Part of a small language model's weights: MLP 256 squared ReLU, a variant of Muon for these matrices.
Each number is 128 + 24 x the weight over its row's rms, rounded and kept within 0 to 255. Layers, rows and columns count from 0. Numbers have three digits each. The size before them is the row's rms in percent of the matrix's.

# down: layer 7 MLP down (transposed), 256x64, rms 0.132, rows 39-138, columns 0-63
# up: layer 7 MLP up, 256x64, rms 0.262, rows 40-139, columns 0-63
down39 092:113118148130152135116136173131149121169113120151121104151135102198089134148140129088133073103145118120114117108171124140148116107119092104104135125151131105111108094104153168130088107092141125
up40 101:117128118143176134136179095178163121142090141148148150116154100130152138138143128115132148156154149169148179097118125132119091146179103120082139134111132142135123157153145148129134142117111083
down40 109:111121120125144125079132122103148104151143138145100148133123108213176154151122159128100112143150139170157159095146148152116110124142091153122137124141160116148105134099129114146093115167128146
up41 088:124156179126119114067133139135135147097117086137110131103118191121160132097129166117154140113113132124125075167125173130152141130115142119120106131112150104124167121125169101108156112117121161
down41 102:151128102108068111180137135134143134137150138148177125174167091159119082160144133123125117162138116097116115129124115156115112161122081103147127123143123140108131093141153161128097113133115089
up42 108:112139122123093153133138173119151153113178130126149109117094106101163088143148141148123116106110114145174175121112100103166124114153126109123096087168145153118095152105126164150111128107110156
down42 112:110129126084119162114129179076123157125163123142082164142151096108130083099128098116148117131108098119137154153106146121159163117137116129094108145122178166152156123129127122137118109110099103
up43 111:173112119168122130121109091158130094129093118136111093116158154133125103152138154145136091137140151125145133097118122137155172106134172125126141171140081143122127153089096147150165106164099101
down43 105:081140154143138153129144121113178102142087107162133127142122103092143162076089131121120150117089136145126183106153154083098134123164119088129136135131128119107142099132104138130088115141129112
up44 107:095112173128134113102091121117163162083178175101100126142140111102125121142103066134111070133120150155141124130128111103161137140151116129098120132137125108120140124127133098163115152146103097
down44 099:137108155132154120117114178098106138106084126101083168138154128096161142150120121133143123107123107093145106127150111079159134122132137168126135120142119168137144154137165105098117169112174096
up45 078:120116128159134136104080158148149115115111130110120124107121131118145125091187129136095131143175114112115139110123110099078124093177133175116146139107126069144163123137125155145117109159114161
down45 092:125156152092109162175108081139141117123118138116131148117089133153150096142111140158154160097127114173170095110114165083117100119108170102135154161136131148106121114128127141138171138113120110
up46 104:128116154123124151130100088111121149146095149170123152117104104111120118131123118148133120117095135144125177096147127117110134115156151129159068081130144176158153118119113156099127058110114144
down46 111:107119134111112130166109083119095177151133094129112140143142143097119106107138102086120166097169102148123180117115163138110149100138138130140094137117134138127122113143122129062104104165113150
up47 103:104131144096129112133148154122115116106193144130155158119136096109136102130180106161108136135093117155164144124151144143148186105130116141110135081104136129139108195120121108126154137129128156
down47 099:133158118117109113128167159114141157106096155085159160145112113101125108098145140112128082134145102150108098167125116167122141099086154125084159135126174130133172156123099109107119116153126116
up48 098:094153119121148175134154141128107112109139096160134166146112152130158133096134110137147142072136139131081136128090145112139143081118148127153146128132133118078125111092151111103158140168163166
down48 091:096102102145148113132126135133078137160108170122162129124121133043103138110122146125140123080156168110122147130118130157109131140099123135141119147114130113130128138198107110133105137167135160
up49 103:109114100169157146127131097148117108101164105125100155089120124134164099136156131125145141150118123156167141093131116119146160109137122087133111117155120158158150153164085110195138121109099114
down49 095:118131135115173104149128118145088187141115132136077105144092085111119140126136100120128132118108148143131117119150193113100154138091126140130108127113135132128144106151080130163162116129079162
up50 098:119134112146102146132154132170135156103088120185106114116091122104116157113119178136112105109108151111139148142083118142149148115161147090118116152140114121132095101112111087138160179109110101
down50 095:144101121114101111133124158142086152123107088131149088154104134124136170124148129124114135143132130099092126188085145121151157130198090140124115115133110133133111167133112115122116175160149108
up51 113:117149125094120129110130122114138100148126127121162098125154105096112209152166159117118154127131133147122165102091135146114108123082110105099075122096109158104106129100149110142125123125166128
down51 114:154104125110137138097132149135161155124102134136107133076093096106116133116126169101148166119120089140106120137101107156132132164103111115128124116083119147077127141181128152141123089170161103
up52 082:118115114108122125111129112122148188130130143118137090123116152151117123160149127069171132152096158144163110096111135140119123120165127149120170087137139090168102076099145097109133130118147142
down52 087:110111106124123122101148109119108107139104112158149128120136107147153130088128134174091130127135112121093174157130135097168126138091154092141077190127158173104131134110102146114143124143148094
up53 089:128104109128145108087083110135169124158108137150150108099127127170142103134137166107100111159116118136181143092136093091147136130086120113169132121093121082147127133154146125146134150118092155
down53 091:064118139115129141140117149142103125141115109097173140178124144133127141150123137146136135126134073120083091161137169097128146142151110121140074115137139146119113151105125106116144159093154176
up54 102:117171150114138135131162082136175150152101084153116148128124115151116077167150142128134120161136099143107112105110107096110142132130143103147096099156104149147142123131163150182147102138107104
down54 097:135179110159181120168129118076113099146112132154126134167125120152106111123106141115138153123113124125144107112147129118089118140166115112103102119147108166085072078106127135106134123093132141
up55 110:182079139122115102101062110172155149172109157106131156097157142109130116171126126116134129075149110139101127127149140145125114131105141135105153126103136140091160145134107151127142124108128152
down55 101:141101147119151153113137116143087129155136143134108113096139210141127149120129119113090151105095132128141133050129121107146119107168145148108176131123158153142109141147110138153115147105145136
up56 100:139143112160088136115143126107098127072141128105110140145186132083124116151105122158114136103112157127134119126134098160141117098145105138162098113126125137127145132112098170176163119144150188
down56 111:105104122142108139137127129142127157095139156096154126180159126136133125097077076133117116122164144091125175137107119111124119111151100135131115115160090156110160162165100143130095109147116167
up57 114:130171121103114120154117144145129096122120161102120137095142108124139153103117122130147106126141132152113180149153129125092095133141107081135161147097172087097151132111137156169114149162095080
down57 113:131095207126155128166144147157128133119090156148173136138111095109183102106133142140113152135124105116134155168136095136119165109090135096122114163116138125139142128140154116087114141119134133
up58 107:178099122107145160119115090130142162122096161123118080167136143114161178139105129127126121133106085133150169137134150153122153096123093124096120147067111125160150124119119147135147136132111102
down58 098:116098090142154150123113104123112154119167124117129124135115161112116116134165151158156100150132059105123114127104184130144113152133086149094120155096098116119163148115128127122184149139140108
up59 085:131189149115134159123117099143121112098116136153118127127096169120152108112111110127161141104131150152129157169114161143100117200103143135135124097109171135130176109173130149116137125140107106
down59 095:141093150113157148169093105107128096105146170140148166137134129085101095110125112105120133102138151123130133143114124155146115144138096142116105097104115201074125128144165142125145119120169119
up60 104:083102137057078103115110121140132139055113137142124148124180138113118144120147125107136149137137141128158140133157134105110173099084161126144137108139137131116171132156132126138120117101114133
down60 096:113093100132155103131068127123091103156145115144115091147103159111135144098147134135114136094117099157084158171121162122139133140155096171131126163100110134129136132111108132128086128179138128
up61 096:139171107105113162123153148167129081082134135145095097116106115161140112143120151107097127111123129141082168113116165120151139143122143113085150155117113148066127143117140138109103151091114135
down61 098:107101084148147097162122121098110117112148124167148101187144134147123089147144118151106159171142095139125119153102147086126129172151119117126155089136117120135142153151102117097113119155093144
up62 088:098134100123134132142121177144157105090090135129078148141094105117120082113097099158086150148120136135084122142136146124174154116086141114144098117146145121114116117111136171101129118107151156
down62 086:124144147128138138147138143167166064101156135089101113121139119151140117110102148100156136132089127155125096112100178143095101118145099130139124121175145156111170103087135128138141117146127165
up63 101:114114141139132145138130121132133103142129099085129101145113114148121121128094116104100098136154076149166101096148124088120141149191191157151136121173099127108112153096140130133147150100127150
down63 090:111093094113138075105120111156104136151124091157169120074131140085117134125130179149109124097124172137117143129128158144145130117099095128096117118074173119136142119126132128154150135150129151
up64 095:125108147135150132093089129141168162144135147099102104116137133125110129143107112155148072133130144134134100098116074115063168126108108142153142150139102087074150112145135137135116120114158132
down64 088:104138093113125105143101114166140106114105124153071148132195086147097115122125136116109101121150114163078165156119159094135095142139147138133135130127119142172093136114126124091133129148149113
up65 085:151123174182163131135139122147146149151175185162138106108146120131149129160165116122158097147138116123124074119127124120102109140149135161151149122113144127142090117140127077131101103151126102
down65 087:071126134109143127156098141081145118131095120124130146123109148166165168115112096132097137142140128133132176146144129113135157147161151126147135119118142126113113140122154142200114114103195121
up66 097:122154138133139147108116074159145130081110117139115143115146103141125127161160163132129143085113158140152159096116146148138109127150082109093168088130164182157104135114155128158111111112133117
down66 096:106162094139141142125114086112106135143122109128086126107127162187097175118096133108135093099146138131120162087131089135117124071122118119124131163146115138114098139117112119151125159156083108
up67 108:153123092114130135132114121153104131068118121106116082120131167118129108151147083143109129145092145146146168082138105161111166102158128124136122129127135130121108192094095143102136095117102121
down67 109:080129148119135136144091122153181170168125165086116125132118110118119121128148135108161154156141135116137109111150129117169160149120145091114126090133094100170154093104144104114126085128157141
up68 097:098114157121152148171113117176114151112096154104152149110166143105160124133091084142112123145155152116158175099149160123099171122151127144113097098120146124142084144142153099114123119124122127
down68 108:110128126118121152189136156117123124124127120091168087105182110106117161116110093115140084129150142118124134103152156132109112125120097156144112106110161130189147133142114118120078112155159114
up69 096:147166155129164112113073153120143115122158117134070126094150124147129152103131119140092100099089159145147119144140146121120128092167104105123156118076153106111128121074132131137111116093124127
down69 090:145121163081167116106112140110080129104163104089124129122140188158114117062120145131103153130151114141111144170120128118143128115146128137129118112114161095100132142088109112147139167117127154
up70 106:109110151153149119095154083107157092101093138134186094142119089084117108138091144131141080148125165146126081139129128119120129129135159126122059135120142149148104125127131134129143137116142147
down70 108:168109170163134090157102108132131109118153145126139112158129126106121096125160134153157144114113158120097096106104164158126114113138125092150077105180142132129137108173128161100130144125087127
up71 097:129127138127141167133136115133192098109116126125111169141089094133157076116142140156089130126089107139129161120104149088158145098124084132122085143133091138092112106104118109113123119097112120
down71 096:135118140142122126106137109100142089129135146155133087133164187135138161152135132140122110130149161142107150089122138108113051101119090130135124102114170151139123142128080139127102111148079128
up72 114:128145119148097134100124090121141143112101124117145159088123101122175163131130127173100145184130143146080138138152079126103107124092134159137145101134120069136151132151106120099104125134142106
down72 110:143141122172147112110117143132109125133133096152095128134141101062152111142153123131103118167097076144125130159142150084147134118115135144170147125151126103155144144143153104088135160143130068
up73 082:110093109180164146178073154140123120150116121153108121116114122106092141147098151151128113121117133134093134144096154139124152119125114084168104120096134133122142164146072137154096118147129102
down73 088:137123123093131138134165148133132161127106142153086123128102123123145140147152172154132111157094079132131119148121162177140097101118112089115160137102144156126136082154140149129101092113159176
up74 106:122157121132111153138156131132137133106104139117092090144127118141106105175113171130116104128136091165106135158114180175135165127107117064121116133142150113106130146157109175131095140123100155
down74 103:112126137122165128140136109099117142120132142141091126130089107108131149144142149110130137111143077128125135176105132123111139146125122107083152123120109182107148173203153162160131172113105147
up75 109:129200122108129164111130138135155128136150164122103121146087130117145122132140139100167137179136145143135170134108170107111133132116121153112141161160118139099143160163160155133121160075110134
down75 109:127132142094148132144110136127140120138119142107127130078091169122147112141188153118135162148140125110120147145111166090152128130136131152127158102157136102124151095121174137189154177164126112
up76 097:076142138089150128107137140134141140111151153101130157151148095117152158097119147092078103150139160123155130126106176139117104110147145138149123174129163151128103107107189111112152129126143149
down76 096:147145140140094128116127113138121123136145123108127123101125164171113125104129141134139135150107167120113118071149073103137145116130098115182106120137146108132163161118124118139096187191100108
up77 111:119154153122164153095079084128121104162129084114110106107099152132116151130123152157116116131105139103101117120127168115112158132146184132169143127148114140159153111128124197135156127127119148
down77 099:127073139121136107108114083097108109141109137105159106129110143082148161138095137146100110097139089101129133153092166126115138121134110102128091145125110158092111159102082108109097130110128160
up78 104:169136116137131177168129088140135124136131140111126085120118087163137115137137183157141119163149144163147110126115162178103133124123127140133145139159157110077138119117142164142106128161103166
down78 103:126127134175176155141101100115092086118119108127111151143115124105156101087097117134136096158144110167167158143097161127120156153110113137138096153116144130110078133161115154140145153154103130
up79 093:142152148148119137136169140144170119160160108105106153140131145123107133094147129151137145126161098118093101122085140079116090162120090145137120127102102086095139106093158126121175105133102115
down79 092:105102096154139148140126130194128106134133150114112098132156148133139122127099126111060129101114177120144119105122135158097120112137125154163129134152123117129112128072107115105137080160109170
up80 098:142138146117128149165173148097147128175123132146090126162184101081120123152122119113147143147096096141155140151121116088136133142098159135154108083168099158106105109116119143107135128095122131
down80 107:119136183110147139137152104124126134153153110155112140131089093080155146115125148158131161122117150185155147092156144121149158111145080145146154103167132120120134114122095141158124166158134122
up81 093:131165128091088154144147108133136126101164159122153119152150093100144180138093078088099146122134120102150126127132114142127131167090136100135170114161138090144101110117148097104109148140129128
down81 097:163149127124141104136140163132139140138078149155133153088115154180114112164145203160139117133089114137138104144122150101147130117143145135096081166114121104123152141112127103118157115135104140
up82 106:101142142097133152127180148115186142096104190130116140129128130111124127142126122120144099126114166127068113152144104100086111114139102147134164118132106126124130131132148167094156104089147149
down82 104:144134103157106103121099159130138091149132092145084170169128094128144120158108145163174108135122126145124120122121156121124140107191111137149133164119105150099080114138159150119160118144155145
up83 108:107095132100142141174112127163157135123136135138120159114069106144131116131121128101122120157126139145197159068111133126115124123141130059150118121161128103155111109135125148147131128113104088
down83 098:120109177165142108140136172148095117121151125126154139103129137149138108126097149182144117127080158114130111103121174163155110165086099129144122120177150131141146155137138137115103167133119100
up84 100:156168121127136165114131126133157098150125124116138100104142095136112133150130072155155133131154079146106132117093093104154167110165133124130132092130090144107133100131120161097147114096184135
down84 089:126119136121127137135069160134129139175109156128121126131151169169141121127091115128094178114113144131154087140178121162139144140123112117128123132079152128129045141150135109138145126128135142
up85 100:144160141155136135111177108139104156159139145127100090094123105146128128166165119157111168184130146133103146139121141121136175128140164116159121101111089089138154120113119133168136146149129092
down85 098:122072150146127134067139124110119150142145130140102120129167078171157120144120133140157101128105077114128128148125117108071114131089152097101126119143142173137153116123165111093138129123135129
up86 087:117147126093120137127113141124109151128118178156103163101124098118146107151132105161147151091114160123096158130110124096124144103116130147128178139081126085154167166117108152173142165137149139
down86 095:150153151151131117128203150133112138140150125109123144136148118194131139117171114122153095126126086104145114104123130101102133138179129147128118110128164172130126171104155117111099144135110093
up87 108:154134116115135158102097112123154088121138173174138155103125143122118096152139102164099109130157137141091125091084085140117153097116137137107116125121098118127118142136159154124182149079125115
down87 112:142125114129101133117149144098116140074160113093143118094140114245135143113125145132123121113148116101142148155109110137141132131124143154164133152137116127134149142155141122129083129158105117
up88 102:130090128115150170105086085164124113120131162095129115092110150127167172126110138125087174133117139133134161120103084151121148114105125120159136163129128144118080115094113120091106140132153124
down88 100:081140119134104078158130150157143093150157110141131125170152091104158151142105122140106128148136148139124168153131120158134134153108153143123144108131122110155123122184110186171102148145110146
up89 097:175123115111109115118130110148143147131145131088123135142132135126125104143135197158142098141161141115179085095167133105140141092135114104138101122126142162124154110127187175140131145142096121
down89 089:124084116128133147116114154165170109088103066073131113139135140125116116141156140098145140107141097110105125136094145124169112163127143072129168119128104140114143137150167114112117115144153105
up90 108:100152148132161134128135108135139094103101106168115104130147128141118107140142100152081163155132126163150118118149128163135159089061150107127151108173102138102125142139152150122166147088131134
down90 103:146123126137132097083166147118136112109099114145128125110134157121113109160150108095137162123192183126099089140134105138129141127179143115138090152104124118108136159145120130134120144102063119
up91 114:155161098132107121159153094120132077060107100097144097112125092126124141129115144123134131138121113142162118143120103161092156139089126073162153175146122130133117107120157141109103138125118119
down91 103:144081150151144128116122111083122136143167092076126122163113132115123121132122117149111136117125161089123142115133106185110127141136100122144146186126158100126158142130151179116078141124108155
up92 099:106120140121142130118109099119088095138109118122131091120140116095119128139168113173146145130125131156122158111134107108146162108126118142183163147112125166144096121081049111143117134172131123
down92 092:172151120117135117148096135110147150122114092109167126136096164122097118115142143163115179110138127128127159150189105145120130112083127144169108161106157113187113147149134152123112143105122131
up93 090:095119118143161127099104096146149115112063125191093102108138156151179075132098133147154139130133146138152130109128155120115144115121138121106076102161123132137100140120110150119111108123123109
down93 090:154127111088148156168129136143115163168141123142133125135146130213093107134139093125101106121095155141135119119144104151100146091138156139103130097107100147149136120139129109095134069119123121
up94 096:107154117130133109157141117126155115151119158150148122150179115135144141140131115134124128108143131142103169104128113138058155150156191140187149082126119105125123139123131107099169107120091120
down94 090:170107127118116161125155165147121163140191130124123142084133155131129139169122122165134140146098136137155086165091124121152125105171165122158131115145164139134093142138126132089137137128139170
up95 114:104147106085104142159148134103115115172101135117135119132093136127164122140142117108137111110125171167142163100118179154105118118114130142155137146126181132149111167155107113135141087122079166
down95 113:178152100131101132156115137149153136150147125077088116123122129115138125097113141160122122128099106093134157127097123162102160164180113107119140166139153121170119161107102115088110103136113105
up96 106:119123140112159098088161096109103115142123138115163091094135040097147123126091138104115096124134111141149149113133106134139132139111163112127133141107107090145162116111156139096157150134142156
down96 100:128102094136110102127114112117094116120111131070153142143158135166125178121149166098101150175151085080091173115099131108133139120147112144118105126134127126160124150103144133103127111108107156
up97 102:117153159130128128124146149109100138119140088119119152082086083116119125140096136111114133113123164115131129115084195115151120103173147080105129150132121092158139156082110120098127141133149119
down97 095:137095103174134121151133170100104109119124141151153179136131130134132145141087102114112105115133101069124120158093151115156161146132122109109103114123107161125118160160092144154087093134110106
up98 098:093113088134125158119101106134119152104139116172134120142147099123140165165130118139100150120117147142127165115157141130084115056119146125121090116155146113119113162090112150109084151140165143
down98 099:094134108120106127145139165150125090151160123118126102081166131191108141158121128147158121143112134121148129156096124131144133151096135165088125105099153147152116172145108137131103083168125108
up99 094:112099146090119073177129098141146115083127083120140143113115115099159146114121105127136112096100141120181120105127104136071132087131112109147125103119133146125153116155147095145140100123114094
down99 091:118106115117075139122096130147139104090147123123145198127145152162103152125119116156107153149172168109107116146106145142127126122155136114146159154143132116124153089119107157127070121085125143
up100 096:132116123056121166137098101111109134150128120097122066166099067109148112142110116147128113103124131142116145111103128103145110128099135105134165112148177154110107097148138142138135153151116120
down100 093:091137153120125056129068112122107133135121112121163145138081126104162142127175124102121103093136123144136118143136130135121167153125153142133113129106109067124132158142092146125134129181122136
up101 094:109124114124087109109171100127093105100134144160091066130150135108154131110127171145163149136094137174110132146140128112121145098116084138102161149122120083092124095143132103127135111143131103
down101 099:133090095123152116125103106156080119118143137116143115124117101087133163102150133125110137124147131134126116181153157159109162114128146214112093087124124137119105111134129112123126170158153126
up102 104:152143123088116155188111114134104085140126122113114113137094140126134125150139162157112121101131143154157121150153104134149121134151161155173111157138159137104111118105119139213131144139158148
down102 110:118121108119124118101083118134102148144136148153152134165101098078124136141108123099162127144172121152151115103121175166131126153148161145110133194136095140100085146107126124099144098129146119
up103 093:139146093125120116106153121186104159132107153105132099112126117144131100145173161137136173158121157144154116127107123163156116143119156112162165125140150115151144099095109142133185170147141109
down103 095:123132105105130117100185136077152151142086137109150097132153163210136115133140119132153155141135152099132116149138145153174127103117139139110114098118140132161159099130142107144129103130127161
up104 099:108112152135110142125120114133119111130103099081090168116083130141146132164154140115158100105108116153115140118182166136102138092125109146175115103133122121180123149089137135097144086145106132
down104 100:084117117141179141138116140107070067131141118107091135164135166163131145131135136121161099121116118177137151078133126116159100098156107129127111134146149167147127137118115104117107121134159132
up105 099:115134112088104115141113120129140098132141178121072119105137115102156157145110134122120152154150113135133175121117090096131138142184122161081133107126123137155086145112126151130127125193100129
down105 101:141120152112141145090145128117149172161129077129124164138116174179134119182143132131155120095104171140146100123128133135147125099159143106105115128060121128143134149171150111127123153126126126
up106 099:161114143128174127125156078135108115091174105151137146134144118081114154167121137072119110139149129116131120121147122104111132132140131118165144111106111173186150100114142107118166134168129129
down106 111:181143145136133119136151089138164120164087130173126138114129120130149109121140138082114123150133101158101123134119118090117137116106155100142118113158110204125113103163163139093141147142125163
up107 103:122152157188122158149156105162159121153124145104128134165119094136147132132127150115104122147115131136121161130147160108082105107174097142150154114174119102132122127143151124162074120104159147
down107 108:132130118148154125098130077121159140140117122138130138140111161138120069068127147109115124132119153133130176165119139117122113116107098163145123111132119052116121132081124158128111103120084143
up108 104:142136141133134114107097120119158137079114157122108149141129127110131188149179112109096146062120110152108127145146117115167114132166133121107153098109154161083155133133153138130154101137107101
down108 097:122105130115142090123117101149125163114140105183164131116107164129109100112166133103117157141140162137122145122130126138127124113172146123114123120097153164081092149088137091113136133166101072
up109 094:157166134149082139082126113153133140108151154119151122145121143133152114110126159098102147113091161147148146145098139105124106171149086117123116136174178173130139102129128155102111108110162147
down109 097:094126102079149130110151132118140090110113127142121169093110097051144094111103119104128129136106147113122150134181096109138160112137131111101105117135158093129114115116126122108106134089158152
up110 099:131141109195133110129146118141126108183110120151086141142139112124138132160141124112140119099103111153093181123136157096124110119089123110148158093091161138114097116133096177148158119124110124
down110 110:104113112123121105115143149104147103104118133099200132148137113134129150128125116155169119166174136110118158148121114114128159139129112097116091125113095079093141154151145059149118115111137115
up111 099:144046138125116121137128130134135080127139111107127158147150108072132145094108103129189132142072113163148159134131130103138143079145114131101126109145121120127141122142134147101112129149104108
down111 099:130119119119109086106104159123175075120119136099127125155097124130094126101158118150150134125125119096094136117128140126140095108118163102110109085121159133146157076083097138119153118098134082
up112 096:122129138100142094108142093181142142111113093110179126133120150127152140137125113154122104113114120122158178119103125083078154119092140180139101145093115116129130132132138147152101122092125174
down112 096:135142130099150111121148142127128144163119087137135144155098151130107128122164141139142145119101078091135181155122160088138126136099115157098125139077092146111083168121134163099109159137135145
up113 097:109112179097145138161103080139138104145112111147108181161146099127166140168131148131101182105134111128154162121102122141145144084092128137123086137148119119160134103123103119130116130111159128
down113 093:125116132162103187152141094095123126145188136098147129129154117125113152134158139120162154135125104096125125114088127138116147139129184106167139059138128158130090116127111141142102112120122118
up114 092:171152125104102155088138127138131143148151114112098118115085130150124126145113152159124100112076172132105082149141157146167130125120143156158107126169146102149112080095133130125122105120102164
down114 095:130117118143116125149128166162141122131117151116137151092153084073121148160110122112111095137142100152130129175140110102135185087110195141096138119128134148118132163126140131150131086110146146
up115 098:087148151110138114099146123117120108112122118082110109121143129080110121138117161115152097101111137121145107123167142151108163163114124141144103144095109144063115145102097144143163114139179089
down115 105:171162111115120148121143112118174200111095153089060097135147096154100097148117145129088133157127148141097130112142128137120132107115108114129134129133137154127117099079115150144141119117135119
up116 116:144163091161112138132127111123161121169086111140102146128158132127105151156176136102157110138116189145073128105136122072143080137120098144127092124102147142112129125110120139144154119123126125
down116 110:108130154109131129174101104147161139121109139130129138151108106134141146119157135101177131144122099117112081170096099132127154176087156094134140144166142133142152079176134132116127128136171117
up117 093:107085133129150176114138108090135131118135125152097133149086113133122135175131088091107094140096101136118142116110124132161173112132113123164134105110185116162113099150160087121114131103119151
down117 099:124124117133099148120100071151111115122147129118123162138140103164106106111137100101134167132162082119130145101133092118121161115089168107110146121118047102122152150148101117116125140152132119
up118 099:142114140130103178154126107134143119143129145144154140142082133120155131114147164160126098151112146153149155140095115106134112197142096133160130100118131139106097114131162153153115072138155084
down118 098:163151155161130093139103097101147107138146156143149093160120101151103088117089126126144126137112103159138135150089134122108120115118116126129100116106150108110141107133199109090162147142085106
up119 110:148118098156114152128164104124086133083129110106162148097133124106168145137155150087140100136118103140173122138089127135111137138147103155104129117117169132103102089105153167137178110115154134
down119 112:121112150127106106098139091132117179113144092126160155111109161095129122080138112146153152122129145168114100128101153105175118162135067075117140149121125133109138106132130098114120144134162118
up120 112:085122143146155128100130155116153080136111132141142112103141082107142058127136130141191101151111146136134130126135092063146125140145150141144120141120103144155125116112119126147133117093085112
down120 105:116110141149124122101177111104154126115138132124139101128137142079125149160113090131159151135132085134169132092124126070069156139102129149102130117132141111133143159115144125138124151166088083
up121 086:135133156126099155143125072151144107122154122143125164117155128095141126091121122115121125078128079115118085132127148116140112081096080136139134076161113159139171108149125145120125151094129123
down121 082:097135145119095128156125123131108097137154128128120099111109176107137114123146181135110121114098105127140157132144119114096145097141084139146089125141108136113116131145091127100074134166054149
up122 095:099132190127085084165091115159138134167144146137147174086137121123106138144125107125140084162099146116150127140147155101117121136136143148138143152108147153086136136122117135154094089116128101
down122 101:109103181108149116113155125127117135167115110140110120152110143203138129151120129158096107130145106158144110142141164096143158154118092100135142159100169150145125134094111114163111115111163114
up123 078:075150115113120173145175142149105182118093096118111122115116145111122180124112111135143163094125107098120166099119100126144119111140150167150133142142142122078143130110162111173124126119126118
down123 064:144112109131165157104112121126109185126104137096097078128114161159137124137141110147160091113151118110115090136123101113121139107050142133104106162148109131117103153133087118148128100114117123
up124 095:154112160089126149097177114149120119139107107156128101187186169111143162135112091105150138133126082151138133128147141156095105164116153133135107135104142139151095117119108128131117096133122152
down124 095:137132125107159121087120123119119177115153136190121103168072166098097105110151122176116109128071144139128138102121122127140129141143120119148114161119148155113130103137129133115174140116093150
up125 096:104155158102156119122145131123115125100161131130160158115120095085147140159127148101106139080126148175113151133108173122109172116131058136122136163139122107104123116146120102138091101144132150
down125 092:145082145143127101102145147128095119118111094141103128120154106158132156143165179074146134126131082139101117138078145114159099118125157121104107126168096113152120144127141123092121115110174136
up126 105:134159105105139114083143129122147110131108120116115124098117119130141117157136117118149109145083189142139103132121118190134156133103116141126162128084120101088157122101149160084144114134183103
down126 111:120159118120147132093155139095105132120147116075129128155111104114106147131135114133118107121149107163145106125099148135129135118132153169087143122163120137126162092119141121049127114184146080
up127 096:165136151143124140065110146134146176149155154142143119108126088078088109150113096158132142135155156095101109126117149166108130103111136117145127107147137099098176139126145144106122139100118101
down127 110:167157097115137123154116106079103073160112090136100133178083127092124106157124134142166104125127113161127158118141116099135135126109115133147093133106108136110101123134100129168153101115121094
up128 089:191124100139135154135138105134121050154125210127116135144120149110116121141139102146120116168139145123135128124138110131110146158140142129140120148121153129127113168142149101167147174099146124
down128 094:136118144087115110071106161124094137110138115113158116136139145207149160130136128131138130095124111131175125120103184161125161119065130135122131115128141119169156127119121143141114120144140124
up129 097:098104135145109120127104167122097109090172083132081135148111118095144136148148144147162133153126175130098095137157131148110161103124167114079114150112142108095126151102120162120131135105105115
down129 094:141120092118098181102147166177119112146162107164121156131121102131122154118096119145136161155136137152130131153126174097112098094133133122102110112125115115116128090167156155096101115144160094
up130 104:119129138131135154135116119120089110155122152112150118099125070104131112113116109126103146157116124122130132094126117124134186109096158128134086120079134167134153088149117185171132136139166166
down130 101:090133145133141108112135133126140142117098098119146109123102129123137111071109141144117080148084100135132154084133151125122110084105126097183119161128106117144080125136107147137130080165160111
up131 096:183155128117080094144145092150122144136115124130122154115142126147169156155120140126157119161102112166157135155118123130091110139107111165110176110135123141103097157106114138165133108115095079
down131 089:134106137145115121111108142102161113129182138171186101138142094107097134130149135108148120140111127139059171146123175125167121104109155165157120132127160134117136097147108141129136154138127107
up132 085:133119155159117120112146126148128154091114080110100147155123159128123133126136160060170140134109117101149114116098158097140150159145096112101089152120125147130100147104139129091154107083098121
down132 089:111129139115168106082121122139121144086104125140145121090125146200152164133158138132093136142118147125121103141140170127140148114097170151144126122155129100176180124106111109136143125128169113
up133 104:116120150131128113149118111124143117129102159090092115144144121112120122118099153055100097139158139134143114129141146106129135143145166189136141138137129108118140111090184135133153157184087131
down133 111:142123139133113116134115154095110172122147175110121125109124164100128169126104148090128148166088138144110150124099128075140088111127150101119135123151139181124130132133124121203130154133113108
up134 100:059128140111136129134103131106183114124143069078124109140102148127146122107163142139089097128141117153078132139150147135118131118145121152157152160113160149132134123108181129154135117139128100
down134 109:089157140114130134130118136131124139161133128096163128131130109192133110124112078099117163092152112150152089126148139156089092138111117122153140110108135138104172124145103138083162140151092098
up135 097:129195137079118118140098079102134133083105137092107109115124136133146128124124139173174104122142140169140127115115123136182146150141136102101108116103140180138147110129142125140143155140149103
down135 090:083153088108150124136067094133066100142105108137133111133115096065131125139153110166147090107130144143125132119131120072139154165128112116132113106139144146144113146150136134127144150144117112
up136 088:134114139179088125137131096113124072096087127131104113104147131131140092113127086136109132117147120153164094139158129133109155154121123130094136159107141163136152076118086121115131173119117164
down136 092:086153136116164099080151091140097120110108118138120108155164151152088118093135117085111126146114118135138112104142084140142081126107153108154149144096145152102120131151111147128129070140151124
up137 108:136129139124121153153106097106157136149109130091042116144108147118129129148108138147109105115161107150132111141117140117096107145142167089146123150168155098095112153184119121126107144117136162
down137 098:137122117123131077161126097127115143131163122128100137132112127190130110130124154131174121128112121114140155155103115044074146128109136112104116117138109124120162142169097135139141160157116151
up138 113:145118087098120167111150134155115085166126138120168080101163126092154140116171116108163146148125122134128137112119140133136157100108157135095125105149125186152129107137174119134135138085141141
down138 106:150137140096168110142104144120122133149145130143121147145050138105175114120136129134174118112140107159151087142118110132127116148130123147111133134118144154090088192118138075107144129109104113
up139 102:086121129120087139094113108138140147108131132134143086149124115118151119138133079146104133094118141131116142096151131193066137108180132131127133112142125162122150182127079118140105116122130150